Each number is 500 + 40 x the weight over the matrix's rms, rounded and kept within 0 to 999. Layers, rows and columns count from 0. Numbers have three digits each.

# layer 5 attention key, 256x224, rms 0.118, rows 82-191, columns 192-223
523540538527552477506538491478456485526507579541485495474511528519472477589458509497492485530486
489446483496514490498520436569522479514573546455519482508476509445491541464551514504494515485523
531428453456528544459498516598488512480492517523460542492588475577506515429457503490525522480546
458591448548535532454502470517511449491480484467467528529490478497513497495503570499544495504479
495455539464511528516504446498492451468510481573560489484497539529491515514506570485495548542525
489564490525533469519533451485556495471517500490550512549525525534546488566508492561485466466518
484478489490471527500485455504549508575498494584500506523492442473531537494489502461478509498481
493504545481479448428492496497519450480467504509523522427513456547535507567522509582519514450497
451466495472531529520514439500426507530554490507558521453490500475498572512459572472502477506489
496497483535490461499503537497537523484528451546491505536468443544495430549507496484522474547488
519518410535515441489481505567505492490567495467505524529518509495546483472438468501491469492439
509496469474483471523522477463436418504578535451568475499559500396529452386491527503557482418426
432566458478505511489541518488478524486495554494541468516545528486487442464543473476543495539512
456531424591485512470499493545600395501494464484507576468528549482453509472533466532458533542501
494441456503488532484508540496475478431474450482510509529517479547492508542545466442539506446536
508414560511487525460478500530513452492461513508496492483444517544498530489535515531531545501505
543466476521467512448459482528485469565499528486503457459547524512510485535524503472476522476496
472493428506557525450519499548543488491573531488488544477487493549459494506571483473495453479543
495472530488523466521531513511458449474503460456523549467474493466544479481480508462476496532511
510483575441546510507554565430502503551501522510512487479504527517460446448470545477503465458481
530522495477523511463527468440459541529524539465534514496427542484466522534538493510525506491520
483461518532518444504504484528505500548496458468435528498497560544501486545539495526438508501439
545544532480438501468500534529543589478524478452502474444451544475520515520537485558489536465461
545558465546494474461502499582546461582477457557502592489523492519530489515522507538495475535484
396467399517492512587501455486469506500519469435458517556504523523497569522495473559542481499412
476491472520495519469484506494410511552556482489529578546529469506549531486529497512482529548499
453539473473546502500587456560550478467507498522529511492587516450490505472490516479512477538477
509479496465552460531462492480466526533474481459491485473540508511569500529508488555499550493571
485480547487551565481506458462553464491487481512493507495469493578487540523539484474472425522441
529474563533512525568486470533508458510465422472566431468434467506510553470487469468517505430528
472514482546528561496515520516503492483490552501452463509428437490487486459465466522462469516473
496549513564479510531461484449538428452503488498416491451548458575510515544551501480511462491459
474510421485456534518465544513564478515505508486501559518424516495505533512506467513488464551480
501491463559524504438483551467524454515529509501482496514475518522495514455511523452466538467526
538502553520516529562475467515492464497497481524506534484524511448562481517493489493555467534498
507466474541449509560513542496514547493509548534598531514474489482517487498516491530500466543479
535496516500540487437462499467473470543450498496482456488496558571523514488555523462506500458515
498404530423442486559484513511497431518481463457555442420491517569480541583521523460575459540560
469473566514518491435455547467527452504469475563531446493517497456489560461439441515544539471509
492469519516439620470545589533458518466463514419545506484530528496500504471416522457485523471497
481399522587523531476505487439482488511459397499475506531566429498554522562491515507473473455546
459516489530593543520481509510485441457427466513514487489416488520447567518495434506481540495519
561526538436465481471519433472551475423424496525543522480526447505491496507506537551441455487490
479500484510473497502493480484465485517486472519498505509502505519432487511459540421512451523463
487545521538556483446473497519496509518508524506472485522526553486484465502531488488496497560540
486562521516483514510445535506491471531529427491537454527531473515491537457532500477475583563500
608489510582547547483506542593423494590555515520542468457573545538440537516447509515458490467511
484497467581491570451507476481521490477441441492524504480398490525513534514479534537464463528464
552508504559571491515404479490443459542462489465464528472466442515538445532485530575493458531505
557537542478492523480500513480424482538453442463538517458503495536474550478528452569506529495468
483503523490519510438531516515544554459502470436434526480507539495584559565539534454400465418541
482555418516554446510496475400459485473495467560504424501558458535478564535519536567550457568415
533464477541449566518488474444448482479533574512511518475535523423496455475502476460570517492479
462457583511520502560497483527453573526507492513505524508421537484494519468459495520556547546508
449468528558497524509449543512561454528449489563523477433517490510538464512489518537523557434461
507492561470477559561562466537493516485465502600496497395510549526575519435550521519481567458478
465501518458534528502504542541495513590474511501439464460558497527472468581538574546451534432489
505504492495480446561612528438510501452422483496497491600484554443432527433489474583470433574465
438430501479532552504491505493428532487531458564455494483518499486484480547537537523552461491467
518598425517519422472523504379460531516510457496476516510519479460560451464435510542514546509538
505582520531506515535490462437509483507497446512503511479429483470493486492531523478525505502498
446511467507491489448557477546483533543480505532483460466449482530566458475530506478525563463459
457539523422441484480523560471473534551537586448524469513489525488537440486574448493456497568509
517566512511518509470451468543475552490497380477498467503460576464519490466482494571495538539544
460488457471505542459499531510532497416563507457516471506483458466499474540441453513525517485546
518440528509482519466481525481523540456506480492491433508439504507547468487498534411445440460534
519468517457499451496554480548506502514546575503503507405509557481456509482524548554482508448522
560483470550493508628472521472495531502499498511544581529526533613526476497542499378522425533540
482505486495496568441469507518517430475414447613519542456584420428476591478596493476534493486489
458546527527542600508548484473508458506558468458543504423549479487459508504496512481473479461554
521501509457539526479492532524511476479524502576480538452469540492449504445478521475487467458472
531619481520456474489456462455466545530506518463485572500463545476441427603545485486537484501595
509435478473492498426496524454522544489564505496418590509503473552544545534524500492447583508509
580561534548443526520479491483443386525424483527442534451575423497512465570486513463525505495484
473493571480509560536516523514486513512527519436418510504458484471550533504441533474539477529539
486531502468524508574540510492495530524450516475471476455557456464558434484477476571532423497521
505565437503502562527505448504515525470513540457507418512471589538520477577519557456435447451484
589578556490403455497427487584473520474536435417485523526505529401485564454543537502493500426544
535560538531539456482506560480480580537511527472518486536535556543498408523542515559506485535522
540528476485479517365550560472523548524511547497538510507428462471569470534478503454530502437550
528498526493549516507536519458546420433472484453436553553595557485468493510437539472527449486441
481553536517533502516519453561515517512532577484487541516560522467483435532510414541496471477517
500391517553539473475455489516497525503508530524498547507506399497525524465462482541497475504547
484501539473450485421505515511518539450469492623477492532504454537426465505453503455495500492514
562441398479503507503488453551468525536561463509507442599515491464503476429522532515500526596532
472517525541494510570480501503472534422542490522518487547526537548558468447549457538436505464544
592501514541558540448494513520425369469475481505454459473458493532517533489609484464526494454568
424505566530480500482545553488557499530490442521526507551492612446493497463447452522455485471492
477453489527513544564516557520503505457526475561536513488475459480487436465542542495517529563497
492475523459420561492483441509489502443421427484563405498440486501452489535491473493495460484514
542474505492454404500593519511495485394447479488537492543523420630544584523427440530506534476481
465549496531527470579391543484475498458482458455523505504494550464504483512525480433525481464485
559515537501473492536510548547473484502581503485518585451481490505585511430526460475551531493426
445513532473549544532443399503567456516490443484472462451394405599474519509441454483523501478501
445447531540536420506452461495506578510446487490484466441496521451547546530506526572454490498511
439518441437458425491504521463487488517372478497504506504507551566494492464579465526529461478539
548486510468470439529476471551575474551467502588537430491473516497536462476460532498535468501445
532512506507528521402553447514529503533489496413521490479507521408516514580446412533521441517498
511513541528482573423492465451494503496427423428553513454496431531531488517517501444553519503453
542559465496499570482556485474470573467489522515493471462529468528495533574507533622505484409495
545448540491453550496495546562457507464501543500473465543498495542385511462439498531550550551463
493588482545516519538485487514472446426479590495510427621388520483461505456543513493487566520472
540487540482460470502479386543562523501473472520607548544436468534502499546575509512527455507540
546518522496500462449502528487519516497478509511525564465511573462470461545425498549547522459473
490522453496448521440482572480568541444521403524507480562467430541426488544518472593524429513478
539456529582586493519506524483454523541569446530579424503520494530542492497500508492549505503486
520462516474441503501427477464470497532478511511474519500491524482499508492437537543455529507463
457435494463512447560488488522580452504498465499481591480471495480527514492454549527520440459548
506520479528482484547486514510502488526493518503586552481514534496408465472509408526438516555478
482524586507525483461567386515533495563540583545460482488408483469496517470471513418444534517443
# layer 5 attention query, 256x224, rms 0.119, rows 83-191, columns 192-223
532526484507504501515482421492478512478429588549507421524511518473461553515492547480515424506448
492467481480525521468579529518502508475536460517470512512604446557499424496442456493570500519549
482521555526489459500464495477505517520562486540583484479485540508518417519478487517430541540505
512484524517503485442596488474529482451484478483494462512530508473469515506493501449500527458464
544515481522454530551468480527487488538561491548479497515518482413519510468520465475426582507531
527484487479544461514510474572513537451506449490510462509497504449458503468416481491512473546569
496484543499535469476509516483459460532490532577487486496466526586398506484466563515493512455534
520476504469485472475521438505437485476534514467446556449552483508484451473495479463452475541451
500519466548467449474468499538504472509490505516467493486437500500499464452491488511466496528586
527514448499491510521523509508502541449478528458420511433554443536546478510516497464460500530488
461498489556490443493538510510524469451418505458472470498516490566505545438597538502458476524464
512486479496443473504408517508426521456501510522523553448496486481566457521478525453562476531499
516488531505592496492533496516533463505505468477513526478477476497533512473441480498469445496518
513460483490538493540520510484470442464505553506496505490521476498533514509487444504527520423544
407439485465551513535488462507505489471505433492494511499563519533512459511501480455505502482499
502458508501490505509510568490451510498516448584577474446567554517487537464478473530528494508572
492483553531475543531479506503523536524477560521540502478515502442527606490454513475515439529588
527466509561476521474474502531452483478542500519497458493471523474471467433461576519438569479461
433470550503501491524430469515537450480519507437504505468445517520564491503467446499532458501488
444495512468478560531478508544520550511491575508474510485467548508459496513507532550528479562448
513470492512551493495474505486464562473492454475490436538556478473489489475534500516508516500470
514482447515472498496528558443502523511450453519465543523477443534488492458502592564489550509478
496551509524521536485391447474411566498511477485541481506451523545541534457426431496488516475517
510488440493479557533523477515491484457521531506455491525632505567471452463562584506431487516454
480480415462508510425508488528529524471490530557463620508489475545551530490467528540542452494509
490533408477514471485544405526538522476531524444494552490489500510487529499500500457516449515469
538481490452464523488548515535514479490521494479532448493546492454506470505475442484554499470490
436458480492514490539493489433509477552492509501550522491470531502526576516570553442576509478479
520507474490481460543525592516506474538487499517499465560418547444515493554486485554556512397589
538553471481501499434548523502450511415492546465493423476463482494482528450490498496514504466499
533497560547457503515479510498493517530546500512460513532513546515492444510443493514481477503512
491491520519528477459487507449514529483545523579514461481532527523479497484498507501437499469515
497494500490541462450469553517530479502500481473538563495530464494520496512522465475485445512569
473512481520473527463470529577484416564550501536570485484484514571463419518515499478457521531437
443503444495483558534560527455561515478509500524483445484512509456498460492438491478479515497488
512475541472446531511470485546467537456499471467476480505498489480539483528539503472489489463495
478496578481472541524538468477489466513548515520494448475469549435463473488443552452557466474456
501519533520524492574431520422444502552475496541555449483529485489397554568516506514463509491490
490521488526473549498535545502461523477487509433578550496568465518523461475560472494440552495498
471549414568485455486552510499481434452538460510486510421496560518534483409514518475472473438497
464517501587525506519485506467449458499497471495547459472445510497483500574562543435458532502492
479480528489508498517486530481511520494485485487539554515538529552552511499462473495504430567527
541529536492440464503543506482486464474508523460481525511519526530457469530530561517515469558519
477480472490539470454537515454473487491496455455478547483468443490564527555513528553481554519550
456488446559488531448484540509496456508485477505484469504477493485525538527556491575496506440479
543495520466500508471509486505556523489480487458518508500488471462486495521542419508567533405529
576521439446542418443586439484500445418410581542505407518483486464510487499511491522489491516473
552512495490467506500499508486505521445494512496490473597469486477474499496550463485508512461522
543519469430491462488509485489474619471484462466525516436513567506506487537574502515499482439499
467576570456511493546509505499478520480419542457399450491533547439539545518493549518548486523453
572518514513491517528476478427471511529516440577466512559541482503500480489486578570541550522422
538442508470488464522450505527455510505446507454447534451557518448458537443505523535495478525420
521513497481463532556554524527524513470546537502463514462486536534502469487475535479497466523540
529427479545479504511454487479516490539428518535518531470485517436485464537586576447505480534504
478491471511550455590519468503490619514486518510515452522501394595512462568475533525454450457496
551513588442528539425519542485459463516473547485533511487527534516536491444526507486483460471514
496517524525484504418437533497523521531535489453511477519432541513469498529427480587459540544492
446487582500496538605531513551520504461504557468461581455548484451474470546552513464530485505526
535475532494519560435497491564483504461523476459540509546465553545511487610534442510421518509564
569476588512504501507576482487466407459520475451500488524490501498511451484582493473541524526561
469512483401552464520523515533475468489512534496443476441544482495500505527490448451503531512518
497494435603486480521513526504458428544509453529436446465439499516535467512480474503448527455561
490503483526509480506504565557489509521524510484522560523491500485525534548564483521498442469493
453580481459501513499516549503522469614569495452461467548589493482560462524449519530456485485517
516487438462512481551470490520461500484510448431548477497511515494486461590490507475460517466430
443517507555503430540453465540489486541538575497449443508481511442420535524408497480480498487495
540465495503510484530486504436484554502479494486536521495555510548458538523511506564474484531553
526425499507528525453475442428487467514515585545472469451505487513518578434516476375429525522436
481464564499547479476570499514540525510537558493553465514549540531491479476455550460435516510518
491487551547593524452585525489508476559442463479514453471480452501435496565499479488594450538476
616503537475537524511543476526532525453453513506481451508484576521520495468492504499528458532529
461530464497521496499441536531451458530492456519595480461535433523498511498541511509471522490459
518537499452446482413536498460498484448480569480493500471554549501531492503533485518538490496445
514512468468484496451523429488480477459551521451444471458507479460490538478463553437549529518551
467507479544381529459471587495587497610489485493493494595505515576446465515508471525654574446507
482485515452471500570476513508494468574545518581552424523597521522472413528496598592483570519566
545536470559541463444486487448502447471538500488535507493472540428503469470472428592488445464430
536418461463400493540518496501500474533478439479545566517501474501480481507485476472576526501479
499476496477531407528360487530537475521498469549525440508611481453484467516514439572522459514454
520477450549499491509531535504520436522545510482534461535542520494458514523571509480479470539494
542434438492533550480490502484449572481542568496517464544500541563498500520509512490506562433536
464497482470543489526494465461502551481491493461548542526432481511431493533449498555546460504467
479427456408492546572442545514425477556531526464497524452524494500488428495445555417492428477440
496532443491550516451457482411559499491566520448493493494549543443478470497492525473492502494506
484519434445524465518504481515509572558501531507479475486529489467489514552537537482511463541461
509435443376500434410547501477521435487468517542463538509448496487536614557506534460485559532539
481394457517514503543428555532491430521500532497565549560448391525476486532519437521488393495534
509463471472519493464456532475528601462449536472569508455528504541413444564531488468535444464504
441542542573511480528518506514478504483449478573488514477449570464552530501451476474474501548501
520555528530484489529477537387444486461530510455444483523475489504473487495593584496532509518477
504525493415500495511474522584555529554513517513469560501556526561474542466578482456490479436526
448461499560502542544474463512468464545498515549552492543484543454501484551550461437528516520483
505536525483553424501527487448530477513455590539515513484481548474448504511570448516556557473475
428436456480559532498522515524486541549529523535536510494514539422572474492510493497483541498420
557521485457542500454497506532495453453479493529512486530458494529525489475551452478493451531583
492463466463449474524439540520525478540482554500541501434530562533470430510498553425523433564446
461466490514402467571573539495502520506534579560449515490536476433466457481536554554462527493529
489427484543497471550460559523538490405528575529450465465441531531530484512562453527433482493513
627511507519505423500482523503495440485489556529469548494528537467435542464495437419434533536472
396495476453553548489535531472506531476471496444530485456466501528438529510461457490491556529485
408459438422450541533529496459464493421535461500576553542526458477477488539513478484495469536556
503505507518483498517418576480519496529468558525543551527506551555512480473520486544486503438498
484506545419485484481549552487524520513562505461491553458486486480450499524481523572518458486503
527459495532458524488482558430441483532491526492560507495524535530472517515501440520414535465468
516490514474522429468565511515509446487541433504486442436487512519482519490505478418491515463450
547493512477518540511468498539531470467499560402529489577440481484556495532481452430442536470561
501523544490600494514479543511512472453522515503536499500526542455505511514488446523482452504484
537491480406452517557484572497545594569561478479516426503489497518488483501551480496407491433580
396465559470515501527551456565459512472558509562508520488585489460509505408467478538514534517581
# layer 5 attention value, 256x224, rms 0.102, rows 64-159, columns 192-223
484512494536589490528499520476420494484483454521489486443431463516566520547459453584433457530490
529505513486502453506531488496586497442554532523477508580482486519509427514459494455553502535559
491519515533510488428511490438492529481501510591512473501492499495536543469475501482516490508502
522492521478468508513477473558538450494564462502484428456506515512473472462507496515460472503538
450457520507504493520530520515471495485433485557486487528475493494499493568538495517506466485547
516508473491456476531464398561496481474482462457486511540534499489508431481481523439517539521536
462473533491513453470472556508536525480466506505459499485468455553483575498549463518469496514466
516506439480493621451614487474535554507550533524460507514455457461536529446601540527502466466512
525535471475520477488511480529488485519477538471508538476460522479555550446502547526530495454453
484541491479625500463498512509456563460418422489513507478503540504532517508500500502492528507476
450550499535514569541554541518482426542512507442530500474472508510443528497511516487444504509545
547478490448474549465507487505497514465506551490484577493473551527550480448485472527481511470505
520471529516473508494545551460517478521531452470500478484529546480480484461474511496469468458474
475511474499520486532528469547496523464492513464534437491447564506512462441496503508542551443511
498478495495483517548519443490443504519537505527564441499502561459463495478480466565513475435411
579466500497436475512511523525503484451460497541542463537484496433470501556455490475525458514508
541465486507540480495479477468522453508495505520554514457474488481490524532497461487493477499485
523546472503519525498486555555535543487488490478505519491472520498554434498480485480529548504497
523533520515452501535448548576507517469433483476496508496444482504560444500477527507487454416476
501471515456513497546482518489434609516491486512541459483543502440502507441510509512497487516542
499455471438479530470510525541548474482508505464519528472522450466568471491507458439543532509527
512491503492531476570467499495505484583565538456521495473492502452500488514474486459471452448520
492494479463558541514508511474497470568504486504518539508477540420458477525450522524495553507553
540505524512506509488517474474561391452496503563521516522504451549442554419548508489543540517471
516496453532462547507485507535512493494518453599537528499515439487458480567504435498489485525474
519517473478534565532560516519544521497464530488443548528535486515530530514479479512489440478439
465556509442484500494481462438528528513540458537559506508544503494484488554513514518537521478491
456530547551526492499508511463506537474511444505449530481581536553507516534466489482484492522486
494527543471456509470517487539494483465379457520505512508523520540523471490533478480526492520437
487554494476437552480538489537524482523477506474512476505549555530524499546498467490469435474513
502532564528528545468524443522512522456485489446490448522526479497549443551455533522498473489485
463519529474508496515420470559484545479496408447487498542548465451519485565466439488509509514567
471540507411439461498486503543470454530534540547504572493530513488507540520469518474483477462494
546495476558516462436519442538562499550545422483421410517495487510501497469460479475520534503563
499511610529474554441488555548561512488531458496482537466525490460478567554478472515522522543436
515463552486514527531528512483470485470473520479482544520504476511474461483501489517477559442500
517508535550516507485530490485490553540460465420504529518497530437493521556495515526476490511436
437498537507502556515532562476489565513610525485485549515545515514473507518442525496488515482536
523504554483505501526460524562561482497460508505475477572510530450552450499449419509505503482506
514470463479517509556475488462447453587557542486503502511546477532508483552488498507516466517476
538448487512565510518520509513515459557521519500509526549453540497514469510490525481472501461474
523547496492438463503500524492507551425505479513509455552511498527541502399472522525463521490467
448448506449491466524531527533461475548475504495502508500512536507462502523463512425504490413567
433452528482437518481531430458442527498541469459517513506442541528459425541481471523535612512575
531525458478477574502546540487570487515545504524497478489558529462524505529513514491568542531500
530525469404407504467488449529467532460449516478465505508455541454548459443466495566481531479439
467486444498515494439517509503490482487554536457464544491520506575565510509466478501489548507511
479470544505535473482464521522521472523474528424483528481546519496565458470452475462521539531523
481452505571578510556531527459515470486557517494499474553469516477517483441513503498530448477492
514475476457494477513448488468529448530537480480481497525457505511559532560516440538468483532524
511494514444437519550525443518419483523512473554542444477508540476480442455548527479561451480525
522404573441461493464465427477492477475475537494481570492521546449495422458446493514451522468499
466445543529506496470501502534503554524472469479495519468485523464410543456489500487517500536464
523487579460520430502483461508548394496444486492536503547494453509492549530470514486540477539440
505498478523555460518505482552466463514476455511592526417524527502483521511449478541527522449511
602475471520475483474488453462493467492528459537521511505447409544514478527436531518490516479515
510438465513497452407479502523549464517527508450402541598535524503454476518492434464475510475566
470484466436527564476448533600515464538545497539456451519492529473517448391539534458477548499623
533501529500534516513562472524560442501545508489534463456543498520519494465498514531501501514533
498440473530465526512496418539502510532517547569509543458530508544462519487472542450501497489432
515488503513539573529497473453489447520546494484513458487533511523509530432502499479484479514473
492561495492547494514455507544468593427480483502510482530493500494445520578449459472521468496454
590520541507464507524451489522564544465510576536468455483540467515538525490470515515528484502502
445533555504495558497535499453501561495469501521464501510544451509507487544566506496496474530539
428499426484436455449452511468474510478548601500513536443491576517506467507493496471524501467531
551503495547501492553533486532502556530420427388431548479457453452526472447490456508531446476459
526424512454472533537440495443446497472547453453491528469449550512616507516539522444498489597538
430452426482484515498505447449502531463598520554462528526559532531535501497510484524491547434532
517488517440495460468475535458552496476463455458486534455564491494499474501464523476546493506460
457570536568529534475538535487452556429480507550519397447478527515474499449423451465424502548482
501569511453477579569617550466461501502498446540541553525504503471470517426465499438540502505509
534484564501546408555468537550468449511493534582478503561503496485492533477486504467413509535485
525521440483472465527518534451477571487485522373523495494405454430498426483517581430420447565474
509466488482493496425519522476573468528516475590549472503509496548548531454490509490521497505448
561467456493529505509483485564491520519503573549501459532553469537546438551485500497510508442382
385487458442487493509494464539569511459550485494504567483474442527475495484560480553483449486572
574464542510484462488393539530465514594525453530521524559485498512518512551449552539447466523504
611455494506452403558420466510492481478455433520493424411481460523454453493486480473552517480426
487559488454555495435581626508536476462515442496467511512493430481494436458509515520569540500492
478492605503498561449512527525490457530560508432526499528491468493546508528549441531550477487440
556502495469449430475510468519480498569478466545445510445493460464457469514492525536520536511485
482480541516508444481434529571466437465493533492544535456599557477488429482504503446490573586571
439410540466488515520448416536464507484526524479409481498508481456495510522517493402519481530608
486517557583477473524536557501439442447491480475547475505515479587571609493430506563422443584429
495544490490515500536514563480534499490481447486525475464422527468515566536419568523400494459484
535520488504574502471431535563510493552492524459490551486581498541520527477483555541518479505507
469582549569528499599478541561496415457534480563529561499568575529564530503443483514585497508516
484483527451456482526544546447455471473520482522475539562548511570486578537554420509423483538477
483492527501514565511535459482506450501479518482480536530517475490454555445490429493458532517485
493498471491494516475567476548425506441472520540509491538502522540487506463565530470445484595509
487543524430542538460543493456521502496521489472546485481492473566495511463471487534522444434481
488487442580481586520524457531448467467491469499534548438493591569544453519430492506529424568499
555540539459562509490500568569440430538477475473464501448505535545477522494468513470539478499494
462508486448471464480506544503529487508615531511482469518504490428475548548504533468510542564563
463536554560474483423453501474519482477519515508450574494547510520410486416501558473569542487466
450505558487522521568449448522499543471450540452516501584514582452424469441415486482553522444524
# layer 5 attention output (transposed), 256x224, rms 0.0896, rows 64-159, columns 192-223
460467536457533527487544523477469449464600497498509500525508588484452563438470529437608473498474
472466433526498550541445467528431542504533497428503459501480505463509542506569508534519535543485
551407516470552514548511518487406495526532487446507525490526482475549462500547489444468555507551
531547410454515477494527508495542503479574543484473550532556449539544480499538519479534425545495
501520543457512488483524439429507534533414480501539452497482511473499490459504487497514516476506
458531481523489502457484533543528508499541472515502465543465513488498558600502485497492434495524
499498487531481547485479457499480447494505528507432513512527514525587387467445510469461494440538
507523461538477403529482522490449467503473478454536535510486589535495439429469470526377550541534
516519477507432541535487494500486435531564469488449531523488447481534500515531447516547471488571
521435525473455512513526434484518438525516531472448478510456462561469596490469481461488429495441
503454425533575536541416502551503486473506441492508523572472451543509443487565464529557524489490
456442485470473469595490509444482482560486449494527536463516474440419559541497507498523515488539
468512494494489491475500478490542553470451503502465502517509462478523497479532441467517510547497
532475521544488489518502445486540486479488486506479594527494460567504555591485480522496504540469
505576545440503451462522568495563365478449485499558563435455428574521484517494462412481508477526
487520512410573482532512483469521594493499549499449484496488473503546507505510474508466504450473
505526517496432503535517536530468526499490508448532501438507525448484535477503500471558464466519
475519512537448461506568520437530466409474478513414492495513483586438533539467503582514486500494
467528508481499507510541432467518548479550539509429495540550558485592437537452536571520566533473
483514457454494496447443486408465429433563561559465539490524530547522510508538482535497500534486
520488493492520505510528497473445544536471528555448493498623473503464532490511487518502567485467
442515441484470463432528530540483497475481516499487527561551485495562474430496460466446508481456
524513512483517420503473491534481562445521528490543452430472491555476546506522549463482453539432
483540487508507549503473569526543580520518521514511552523494505460552445487484455438417551446544
520553513483520457483458515531465451417465535510526470510509591459455556487459569554581521490448
453486537476478477396456532480473488530505476553531467524522577545505563475509525450506546600498
541502468496499461425511508524415447507485500549473494437456501494444550556515529529541477575481
499514395513451498425527505509535468526496483481549483525547537504468408451536580497504496476532
510510550505490498510473509511602489510575513540493491525455452441454527462411460527489523472526
547491491463471495493405531405526490470478544554519508493513550534534522480483524521554478567505
522486471563480508502560564460516593488509548522521485487539510476461424397462502478512517603547
512467514485478551463561454522530496453488562548419496484503491487433570448532545475572465505441
543520474441515499446502553465526511481411439458455471462478543528436504517516444497565450461520
450477520474454513541539537549498575403442544503425575532552490500578446449497459537467507501482
482456531491471488497512437533474501466496480517507410471521494531466429479498434518467519430604
536520486490449533531392567474561481527487451470478541545453555448511499528546461500428515521535
444518454451481568533440471521480478492510513475510503485511454500517432484512470466530517583590
513469508483472460523521457498539463472441466525519474470497506563526507506530491485546441478469
504536456511512561563473515465476516428443479520563480508429477516498527519505523479499520528492
511529504551457520494483456512454562420491477497496506496513557441579573500581514517461544534427
483548445483501466499470533477456495509531490524549484530515473521541530473541425487492499499495
469511500473558419481524493485482493509460504470487513503492530508467458518469544483513455523491
533515463504516509536478486479512465497489465484483526535504484435503500532623448505475481535558
535502490559556488600476466447538456474496483473452524508538530479503542511544540515469496468502
489516475520473456492520492479439518503465475499449512505403480536460470483545456544466502542497
491538519484576444556545512427595452517598523496431496531537432425507467540465543451496520546501
525457614467480479578531566512554497543467471521440502454540516474422551610543462458504473498464
467532499532464531528504540453555498457500471489527541499459517514469525468544498551455522470471
539531472490456504470501505537484564468465446564545476491529475509535524500513495507463533540497
459518493477467526525477506539431521473449524485507497549543553480496487561495548509522506514466
496530521561566538432535526505498514495466477518538576567456520490497611583526462448499535518524
513516445482524560540515638481506454594433443480481477553470513505555511544509455475495512470617
516530537462525539507532443481548505440515480501502463477480447533529487507503482490440476481551
534541471501493503472483513501433557556528482467485469528453526476538470507534491471507558531568
501490523419456503527498598440589474509437522504509511573403491528461482543515527488558489497489
410550516529549471545511540489523470466495498432491525521500573437500481417523519463521535479481
503514494518542584518533455526517525477466483475500472428472523471520454515518502505470457504464
501531477548523482459532482450513507465508598548501542490485473511575518504552413444447478525382
497547479532496526467510524494440502520461554499540477506526447494511481486522483475515509506461
555500485486529436456517546508546459529545471461539581543456530499498543529511543544548513496543
474471451463493477516536511554454540462450547502596512518473533497542467509484513544458483501515
537477526447503527453584449442485426497497528589532519410523503490429560450483528506497438540520
520535495483480510504528522468476523433457537480533447479463501508504509462547510530429552506479
543559459489529470516486486505494494483479549514496434448510468530522479485462516456511578474480
494465518510517498528545527547489510482438477535502497511556480455520502542528539520529464471441
538499526539473444530437553512494458452537555501510490500520541428467555591459547514428484558465
413520504486567449464536568495560436461420542527436518514439392517535517530441486521519497380461
514552507563481479537446472499466537499507505502499456513490554447525551524538488533453527500443
414469481546431511447522552533456486546470535441473509540525475521556522501505473512499520412565
451433417451471476541491431512532501577499467520514517462586520531460481476497476407511519423477
503464536545527578555447408490502491446532541519474458466499486480477485574539492496508507466496
520507473573504482529503477495531513471508494490422486505474485409490493573430442500462549442564
451485531457532443534539543503490490531543532553470486515559473492473462566471500523564440528536
464466498499557514504472496491480506491396557467533518504522443484475496560453524500519462523439
469433522525464431522567492450537466492476485452563443524548475507515522529449458410497479497528
527491579499516477392535503536477474500463468493507495507458481453500524497481435414449528479399
459535473526573458512575546432489433458553534515454461494462523522464528507479501468478405485545
480426523479528530496514551524484507487521443469561483557507558510499515532403428457420449457563
538412509524481447494514491600519471534460555430546463477495444536560459471509442446521512563507
498366521536574446466484499444493496513403544501555473506510490537463484497535540423527495546515
463463497500499499514483559593516565561531538458558508506507583473529448455424519539495495508510
482494474536445469533502555539482624540524474503484501555517482557505509500457463521510407452501
572534514516501568559434573484546482441522503531570568559538478547510512440547457443484511474484
514573430512564519434517541565597475477605493533465513515534474538493471494504507453519533434512
480440541492517611434506481517490494458563615516519453459545493524492472541456628482548495559468
511513540440460431470546536508521529477445465552536475516466526478543540488475426539525488554508
518488472441497487478519431433545560543484452529434451458547499458562469466556573508451487540501
497512556592460455382547572489440470494445504422431538467475510533522527503480556481499529502501
544501513525502510496481486517449553458459530527531491455505524412463507547488452498460520483491
521515509461477467545533504557554518580506473491476539550558489530489425485519566522550509483405
488590441456471497557506475501513488461493536442502504471518459503471444459505502553572490509520
475495475410468505501454547476467443517391540593456512424542464480444432513548458536545414525523
473409468456399430564511460529472468529480507545508542527527501494513562501520567442523477467529
506521477467513613507468435401482434497426488518490530483413517506454527382480502416537529507435
492511509461490507509498458472543544432424494527613479538436597495532507489505564532439473583470
565426465480400579566480498465525489567541427548496533450502534552579486516478476594462577535544